config.toml
n_layer = 8
d_model = 320
n_head = 5
n_kv_head = 5
head_dim = 64
d_mlp = 640
vocab_size = 32000
activation = "gelu"
norm = "layernorm"
norm_place = "pre"
norm_eps = 1e-05
positions = "learned"
qk_norm = false
attn_scale = 0.125
bias = "none"
tie_embeddings = true
parallel_block = false
init = "normal"
init_std_qkv = 0.0237
init_std_o = 0.00593
init_std_up = 0.0237
init_std_down = 0.00593
init_out_by_depth = true
optimizer = "soap_variant"
lr = 0.00458
beta1 = 0.95
beta2 = 0.95
weight_decay = 0.08
lr_head = 0.00955
warmup_steps = 200
schedule = "wsd"
decay_fraction = 1.0
decay_shape = "linear"
final_lr_fraction = 0.1
batch_tokens = 262144
seq_len = 1024
doc_mask = true
train_tokens = 1107000000
steps = 4223
dataset = "wikipedia_en"
Each number is 128 + 24 x the weight over its row's rms, rounded and kept within 0 to 255. Layers, rows and columns count from 0. Numbers have three digits each. The size before them is the row's rms in percent of the matrix's.

# layer 3 MLP down (transposed), 640x320, rms 0.0969, rows 341-361, columns 160-319
095:151101117173129105096127159088087135143102118157116131131146133099151147158138147115144173090110133144126152127149104135134152127106151079131118168149097144118097134126163134157094158131121152150155112121139162133130134148090134144164120120124118151114107108185136093154151154156128125145114104078142156117090142150117157109126118122102156084151110083171196135144169120103146149125183107144149108123118140165118146111140109118146115155160132081133116146157105097170120107087130105
101:119121105115157172122175101113119158126130115103115138130133111130075149157138112101086114111109154098127118147121165115117103118126046147113156112112098136102124135129128146097094161109173132140105122087139147115110102125130135116125121082108151161085141105140132112122112143109120129149128144138129121164100158172154144127090138076129128161125084136132160097160137144127129107108109114124125142141112148126100149104147132082118150127137127128114128134127155089180134135127139148
105:122156081107178125142105122128104128092112113118129152124146105153098183119198124148155149123127128105139095117177189110117089120201095147145169128124130146121159156154115108110094081170164136112144140135162121138166142073105082113137103152142132101113155119082134097157120129168132133134145111139143139146097140103123142151132130109136135099159123153169144170114074063139154165152137127116144136128144129144099094130142113113163115136127135122123119130148112137141165167131150140
093:127139132156140118097097126081133153131120178110174128054129136106103109160135086132173104164095144150103126138170136112125112142143144184146117116168151149120139171142138165160125149149118154123125163128137093143168123146171120106112127139100093099145125119127149129143151161119148089098145150115148140170111132166100132129167156116105139116134170116147170116111148128122165161062144106108154118111114137133146137099135139121154137173082078089152140141147123094104116151127135146
105:090130148126099159138132155117138114139104125141096137107112141114091157104123126126120098160121137107136090090113116143167117176154129112138135128126129135168147171107155124168134177152150131121095164119100133092093108158145099126115155125171118090094136159108163119091105124152154140119096094146090117117117118075141137113147143120112119148109148102131172145080134126148131137119137118104103131106125173122140093128163174143160120119134160148137116165140140157138206117115110157
087:085144108140119120083101132106122090145147136174071167139127114146110140134134113104105146130150080120152082094138127125113134114160139134116140127159112126132151142099140155129117137111136149132119124095120130127138072141142130122134100092169150164102102165129090096091133095136101119132122119122127143157136159114092132105103143164130124085140130107118155130126115126085079114160152110121177109112116099091130185139130114147158119131129100152129095124148123132134106121173122136
106:134121182143088120161123156147117128135115091141069135145120121107111107120122112112100117138130164153126114131136139134134152135112120157091133130080111148108133146132112127123109142110113129077120126166105128157087128118146140138117128102118105097144120112124109143164084075109144126150114111139115133118134178161131140134079155088157096197171167136153126128117123113142150155147107123147130156136154124112144104125126149079132129126111128110139129073133138120154161181125164129
109:141099090116129138137125123130110097139088115109133124131141149154094134140126046102132136140171109115125180149095144170121136089129092128159121149101147135140113125105114129136134116173136137099121089189143126161130151117132179147142188133116090123138133120144114112158112144127131135124126135156102136119143160153112184144129087120134113076148145131137125171117148096121129124159107102141103167128123119120174139084141163083122141142142161104080142130144123106152126161086159093
096:151135133178156116200100126135106148174150107135089106140147117120119083158100138136148115146130151128111151133121104107159097120102118182135127134163112122164130121118138104118101160132111129145143172163120103123158148136153119134099138118084102148082140133103114154152149140125125140096143092084086113109137108171152186096126089125109141127120125105137189110091107127143129121148134112130152123145149091124133100143099125132138150115154172155150172135105126104118096131107125142
093:113172134188139149128093137114149098149149090139104156112123148114112152149168129113158171161115156113121124138155142087108170166100160132083112068143108171138120095136137154131114111135156145080151153084125141126181115149113149148127183121147131162083133134138145114080110175119129173126154133117122103132097118098131113120125108117091111124113148140114128092102150132117092125142132139126142114138152112156129177165112131097124165145111137109120092126142121159111167102149154150
093:133123141150169131141124120135176107115116147186117141120144121147112144150081081147094126119194074126115130134111145101102078114146117100170146093140120118122130126188129130182158147134181114136113109118140157133104137165155134151105137099100121147145166085121126142134142135152116143114120135158136141103118150112099118124159184131164143158171178155108136123110098127074138151104118108092139118111131136171128090160100122077136120112158174133147138149119165158153153152138161150
097:136094087085099126156143118093098120088116119116125119095150176135099127110150128177146174143107113139136146216120127135140088143109113128092112091162127088132150130107110077144088129148128115083125135115157127143130156144128129105115156179146112112140100119144148132117098154106121101119153085143120122134110101103156161145134076150080148116146135130134122138124081136121105091150127110087117142125112138128079125120136129122120125159094121101090126102118136144135100134148101122
099:106129125129109146103095151127120097111135148103124164140118140130126096145161078098147138141118137117156120116137135091118162117129132141114137085126143125108138112146131141125142111136131136123102099147117140153122146105135159148136115145148124156143131147102179119135098153116127108141131130108125108117151168088141102164161093168127106096165110129168085114104078048111127115133154091126137140065149133125110115117099106148153116133121080137122143175139149124072138171136139126
101:082127071105132151072126115129129143145145100139109063143122171134142146139119118103121134090111118102100130092125129138122136132145129156161111139103135127138131142164139159152124166163124150101104145174114126123148098130146122156130093146120113170160127127070153147095109134182139130145131127099138129108129169103111128139142120130100135116159098144122098128145133132154105085154111117106122119091123138104093105118143119150127104119150099157122128124126124149146125100086143131
096:127152132133081097078205155135138090122136146119126130117160113135096094133119129151102089156144149113102112146143103134114142091171185112140146104165147143113183127182126110144099115150117099138118133098127144128141120147144150117135098125158137122094072110107122144123165104123178122132148160127067125151109137112149140123078125083183092152132171139066102107168126126162143132140083156131130073138151149120102134135132110157151134078129128133154135115142072151126139140109157144
111:105139153141123124112138141132118124085182130141123145120133168173129123139123087154124143158085112117131126147128154116187123163140077160151089087135078125123097103067120082130122139112123131120169157113134116136122113130158079141163095123096109147135150150156145140089108107145128173125109121107153134124140109103138149099164122092168132123090103137149112122145084119091125100089100150106122121094125129137173104092120130148128092123164102151157115149066108114096099137159131140
104:164137126111130099176108142097121109111135114166125114147139111146135113146102131134132166211150108148120120139150114146115143136133121075143141138136142106141091139137116050097149129170136129140157117100120101104117132106132103144125173099108144127128172118153135093184134172115115136113127139133139132127103115110098128141166106087119083110131125144133162194079111102126140124159137103123126158110142106078162124107109135110111120125083156112109119135163133142142124149119157155
088:148107123072153069128145171165170104117147162157126161167157149102133147133148117131132119134168095104117077116157160128096111119089150123154108122096194131127110166101139117131138107153120109110144108136156129160132119146107125112160145169175100136120123168121132113098157174126176099123112128150138134094107120127160118100093095131091131121118135133162037143123127096142106143115138131172093138136132130134114121134086139099111151120126133149096118114138122147089110168129146139
088:133104111126135128112148129114103135105132147129092145148178114103116161106135147162125131131131102145119125114129118113106128128161095129146141117091122141162139143151126128155139160137145135072120128152150162170125144116151170136128165187154117107116137155155156161086176118109127103188135173143129143130164127102130113154103100140160119122174177149127148147140118139103100100139131110142119148135104185125145170208117194113145159106110123145111122128152163140129148133140087118
104:075146157139113119106145128142110150092126153155162124119132113123100115117100101145135171151082167114165089103103140138159153110125133145125159135098132141111125153121171168120098132145151173117113155126099142134167095147126132120134106140157136120112175153144097154105139171136152115154164074149110101100153122074110148128147135148119091137142120089190136130113134161140158148159102138118108129120087144145090152137155136152105140165084118084122158093096119097132118129114097159
096:127161125115105138114080153127119091117122149097173135133144132086169163124090116094113096138128137126143097131096130123107125126143120152135098183117162120117137129087156134129108094105114120120136129120162125138137093138147139142107142149148136095123122107137164172123137165161124167110115156158145167107126127130090169109121150121143105111134163124078131139132116142111123148195152121137167137141154104103132110179129115140139142178139107165109137120110106108162072126137165072
# layer 3 MLP up, 640x320, rms 0.0966, rows 342-361, columns 160-319
103:148116128113134113144128114141107142152068120115136129117136132145173143155134110173144103148133096140097147126177091093113096151126153124110117114158124145125156173073124145167110050157145106122162132179103134120076146153121142156126117131117127129153131156133084134140153117108113123129106106143129086134144073120102087118157168163141132138140121124090119102127141097151158164136135103107137156097142146116159139129163123135118125134121155168118073121134152144087125130121117105
108:135089109146110133151123118123119086109117122149154133158123108091102120123115081095153132142180119181090137128092153141172155089110175164130120126143116094154096132079102122106162130118120122149084132116109159163093132114136156130123164143124123129115132128139107163119143109136137122167103149114129111128106154153108149150106112143146132162116145118087130069163141171119080138128212133091114112101137127134104130154086174095121174100155120147166142112116144113127125124128106122
096:148148108107090107089100105124108152152118141068111153143116115100127145104111142156167093160134106129122138114110079151125150158119125099140148147144129151088133131105127135111062097100141141104120182132116147082130109108117089136101113115169169143097152161179150135155134121125158134124109129121141089146169199145121132144113139111141136113144125155147103129135150126151127116118150130113122105101160084124163161128133116163118121106097110150090111165116127108132126123136168162
107:160145122076084139169134154102105119112074139094111110095109101181145147112136172156138156125111147117082113142111141142144097170107087124128133140123168110111131142132127105155097159072135132101138142128148146112143173109116137085163144117147104119096123161127092145169125174118122137127156112125148149083142104169152133123138139098100142135099134130121128169090130134150155090091130120153118082152129127125124115179141116118113117131120135117137137124163133166115137181164072145
080:123116146130154137117150117082113115135134116103142111075117149141122129146107113162122132089093072149126135119140136126122131132126137135125098138160129139153151126144109141122072173151068139132129149142157141085111168127155130142167114180158106117122139148148147103128102083117116123086131108120137144125110107149129140157101091157125147132121127157053118130160158158154089154106135113143116122135091151150117125133129064135179113122182146117128073122098162128149136132157177101
112:120148134119159102136129117104144118078127103145144150135141106130180092161130137161094120124120100127142137102144122115140093131115132137120093109163097102142124106104116151112166096121154170115100105118185108162117131123118139152130094152110134146168173139128129133169136135151125146178120171108117102146147172134116097129150107170129103106142150140105104108098157124157121117094144136121161157123119133124113143161071116120092124110129119125120127143125157113144160107128131153
102:100145130136134133117127134122135108185111132145114131134121082136161121109096168163153139131154143121146126113126144140117151168098140147129120135157127132130145119145161152160137141145106126116131162148148109115165156124149122141152138128145135140107121103153127143103113140107101120118124167122153130119119141153134118101104212156076091127180137115162158122112143106174144143131111137112174133127093136108105088114120112099085161115108141118139118109135153160131141154157113076
097:130131113178135163106104164155167133148071114165153149126112149128103157116122136134099126146133144136128108142123153137123135142119101112064106140092156162095097114121140180147116086132153076127158108119154152098093162141108134130137135122147138153130128122164135096137125137118142102151133110160141144132111105107150095161108155107147129117115153149122113163137102101169104173114106123138114147106099140137124140076130121146158119130134116132076122080170121121113186085099131138
097:173151116103097136117180085134159139157137160146130131097116157150129119106093130169122101072151174146112157105132179087140134138165118125148112116096136111136094160110162125137106130086142137134122120154150126116118147106169115095117104155154141094106120160105124145127089121108132162130132097151119151107121135154123162129123094148152151148106131152147108115141152142117169104119113078096109119103119137126162150109109133105139118112188168122125165173115175134146090153147110111
096:107138161178158134139097095164150126124127116160105117137170110149161168094135159118139123161135099104183139140130137116138172120078103095112119138135079084099134094153093087156140155107132166163125100103109137145148113156140129123075119147130117149157133165100120099141104152110075116140076113130138107081137116134161149160120120105163172145134132154152139133123145105165142137114111131119125137132151122112150119145172117107112117147120101128109096131106124120109139113105125115
126:106144095113083148094064129189133136128130149119153139158142160144127138142139164137141119093129127115094144115106111155120128147116131106104106182108095121135105158132089160118096146184093120126152126092179141101121136167115143169122121138152147132114115194115137151110166129172087105114151122121135126121142123056112116093129100110137141116149118153099126136154093101164116179162124112100098137137130087133155146108129161098153121139138117124169125134095130138093154145115095123
092:102129116216152130122127102105133092153113131081122128131139141138132139133149137133121114109142110133123166157132110135144118074150111075131150144110176120159116117134142126142129077158099150106132123107145084130150116139103108156136114109139147138098168136163102115147101155140060140117126084160108157113097111159097092137066164129146156103133131132085118122147173126104134108123125131153165098118141160123136178126115097154158113134087152122128088177113125154159122143166147126
114:128099076088112125091172101150151084121138177129163163112128163140106123146093165147176140127190174155123124118152132119146146141128099125086081103102114153159084162130122111108090143148073133112136108117127094149118122154142133144132113120174128108172120097128181156094113160092128096101124147144152148139112135133097130176137167136159078135168084141128126167157101148106124126125136115117138089127095116124132156120114193092170118153149092146118108156130161130150159140111186139
096:136147143113149113124160131188093178085121112152126116147168137125137176160110119120162145127119144149126161100136141153116184113143134089168115143156109112147082167126130080107161113122118130167143168163159146149103132058105132152129143136154117077154140114147168110173078146123068107118106157063133101091119146136084123137092112133111101155146118126159143161187124095166138153126170132114095186143130110117142122088139138125088169125151100123116148076146101145120145125107140112
101:147101143089129144106085143100151159101111118100143128146130142157162144136145118149162105118134158133171109059135134140173141120104115150113122090119128122121132094122120137155135205158093140167127157100130122154171134128100128131155127133153089161102137129146088105165093116141112139121123117139130140146129135113133184092144145102097067144114102072113103144098138156139142175130135158148130137124113110103141119141113071132162135156132140117094116139146117108139077114136116118
094:129128114134172129147110171140118135140156121142147113181118144129095149152121116159133070163128131097121112131124179135119108141150108101161082106162131119117114099140112109156104125149133132115131140097106121131131113166094101124102122124059145123096069153132142108074142129111110135068107148111159152121157154129133145116125122174136129111136097175126111145155112132128144131127123135124135133127177108106136117100131109126131155098163154134122098121118127133117116147119078120
099:137136140132183156118132119097098137151122144127126125095124136147137085113109111127100099144104098134112113113126127119166138129131091152149099149167110154134122129167102175135116122131126139087114077107162176120176127125179149150116099117129103150167162090151144115098161097081076142103109121159151118157111113158161156142123154102138123097103107109128163132157137126156089157141119162091134129132126180168105150113096093144154144143105118120114117141136135172102118098136125152
095:131115116100094156145115110120160163108151141124111126124102145144140133128109146075118136087137133069133148119133150134125145090093121139136098136157199125121095148153130106107120108124115186102152127098144129108100107162116138143154106127082122147140146120097161094129116156145102168123119126148150116149130094107186134097152159091147141126142144121130077100172119144143142155103112154114121107156137063119143121126116078128111129161135137143130152099119136144124129111106139155
099:152134111151111154087120122182118164138095145165137130109125123080073145153117098161141130116089145123137121105110141112187124143117096133125132104133130122128127153117121156128157136114141148164139123106105194139176140090174125106141125128100119098182136097104141157138141105098092121161165111140093147125105149119163157126091100145085142158158087114119105109117115119101159066117142109080122096154156126124125182131084127120132119125139175100139133174116135128161103132199091130
095:109142103150136133109118109129157157139108107155125153162132107131125093146143142140136138123191124185125122114122158145146123138130088148129081101102105104121133141133119092142151139168110137141152140136138110109121091136139110103128135111122077114106091103140113128156089104131149126163094087138099129130125165200154095138123115152098123124140110112119169136124097068138141123117097127117108157123049119140122130120119073077127073128128135159131132092112136151115098158175078149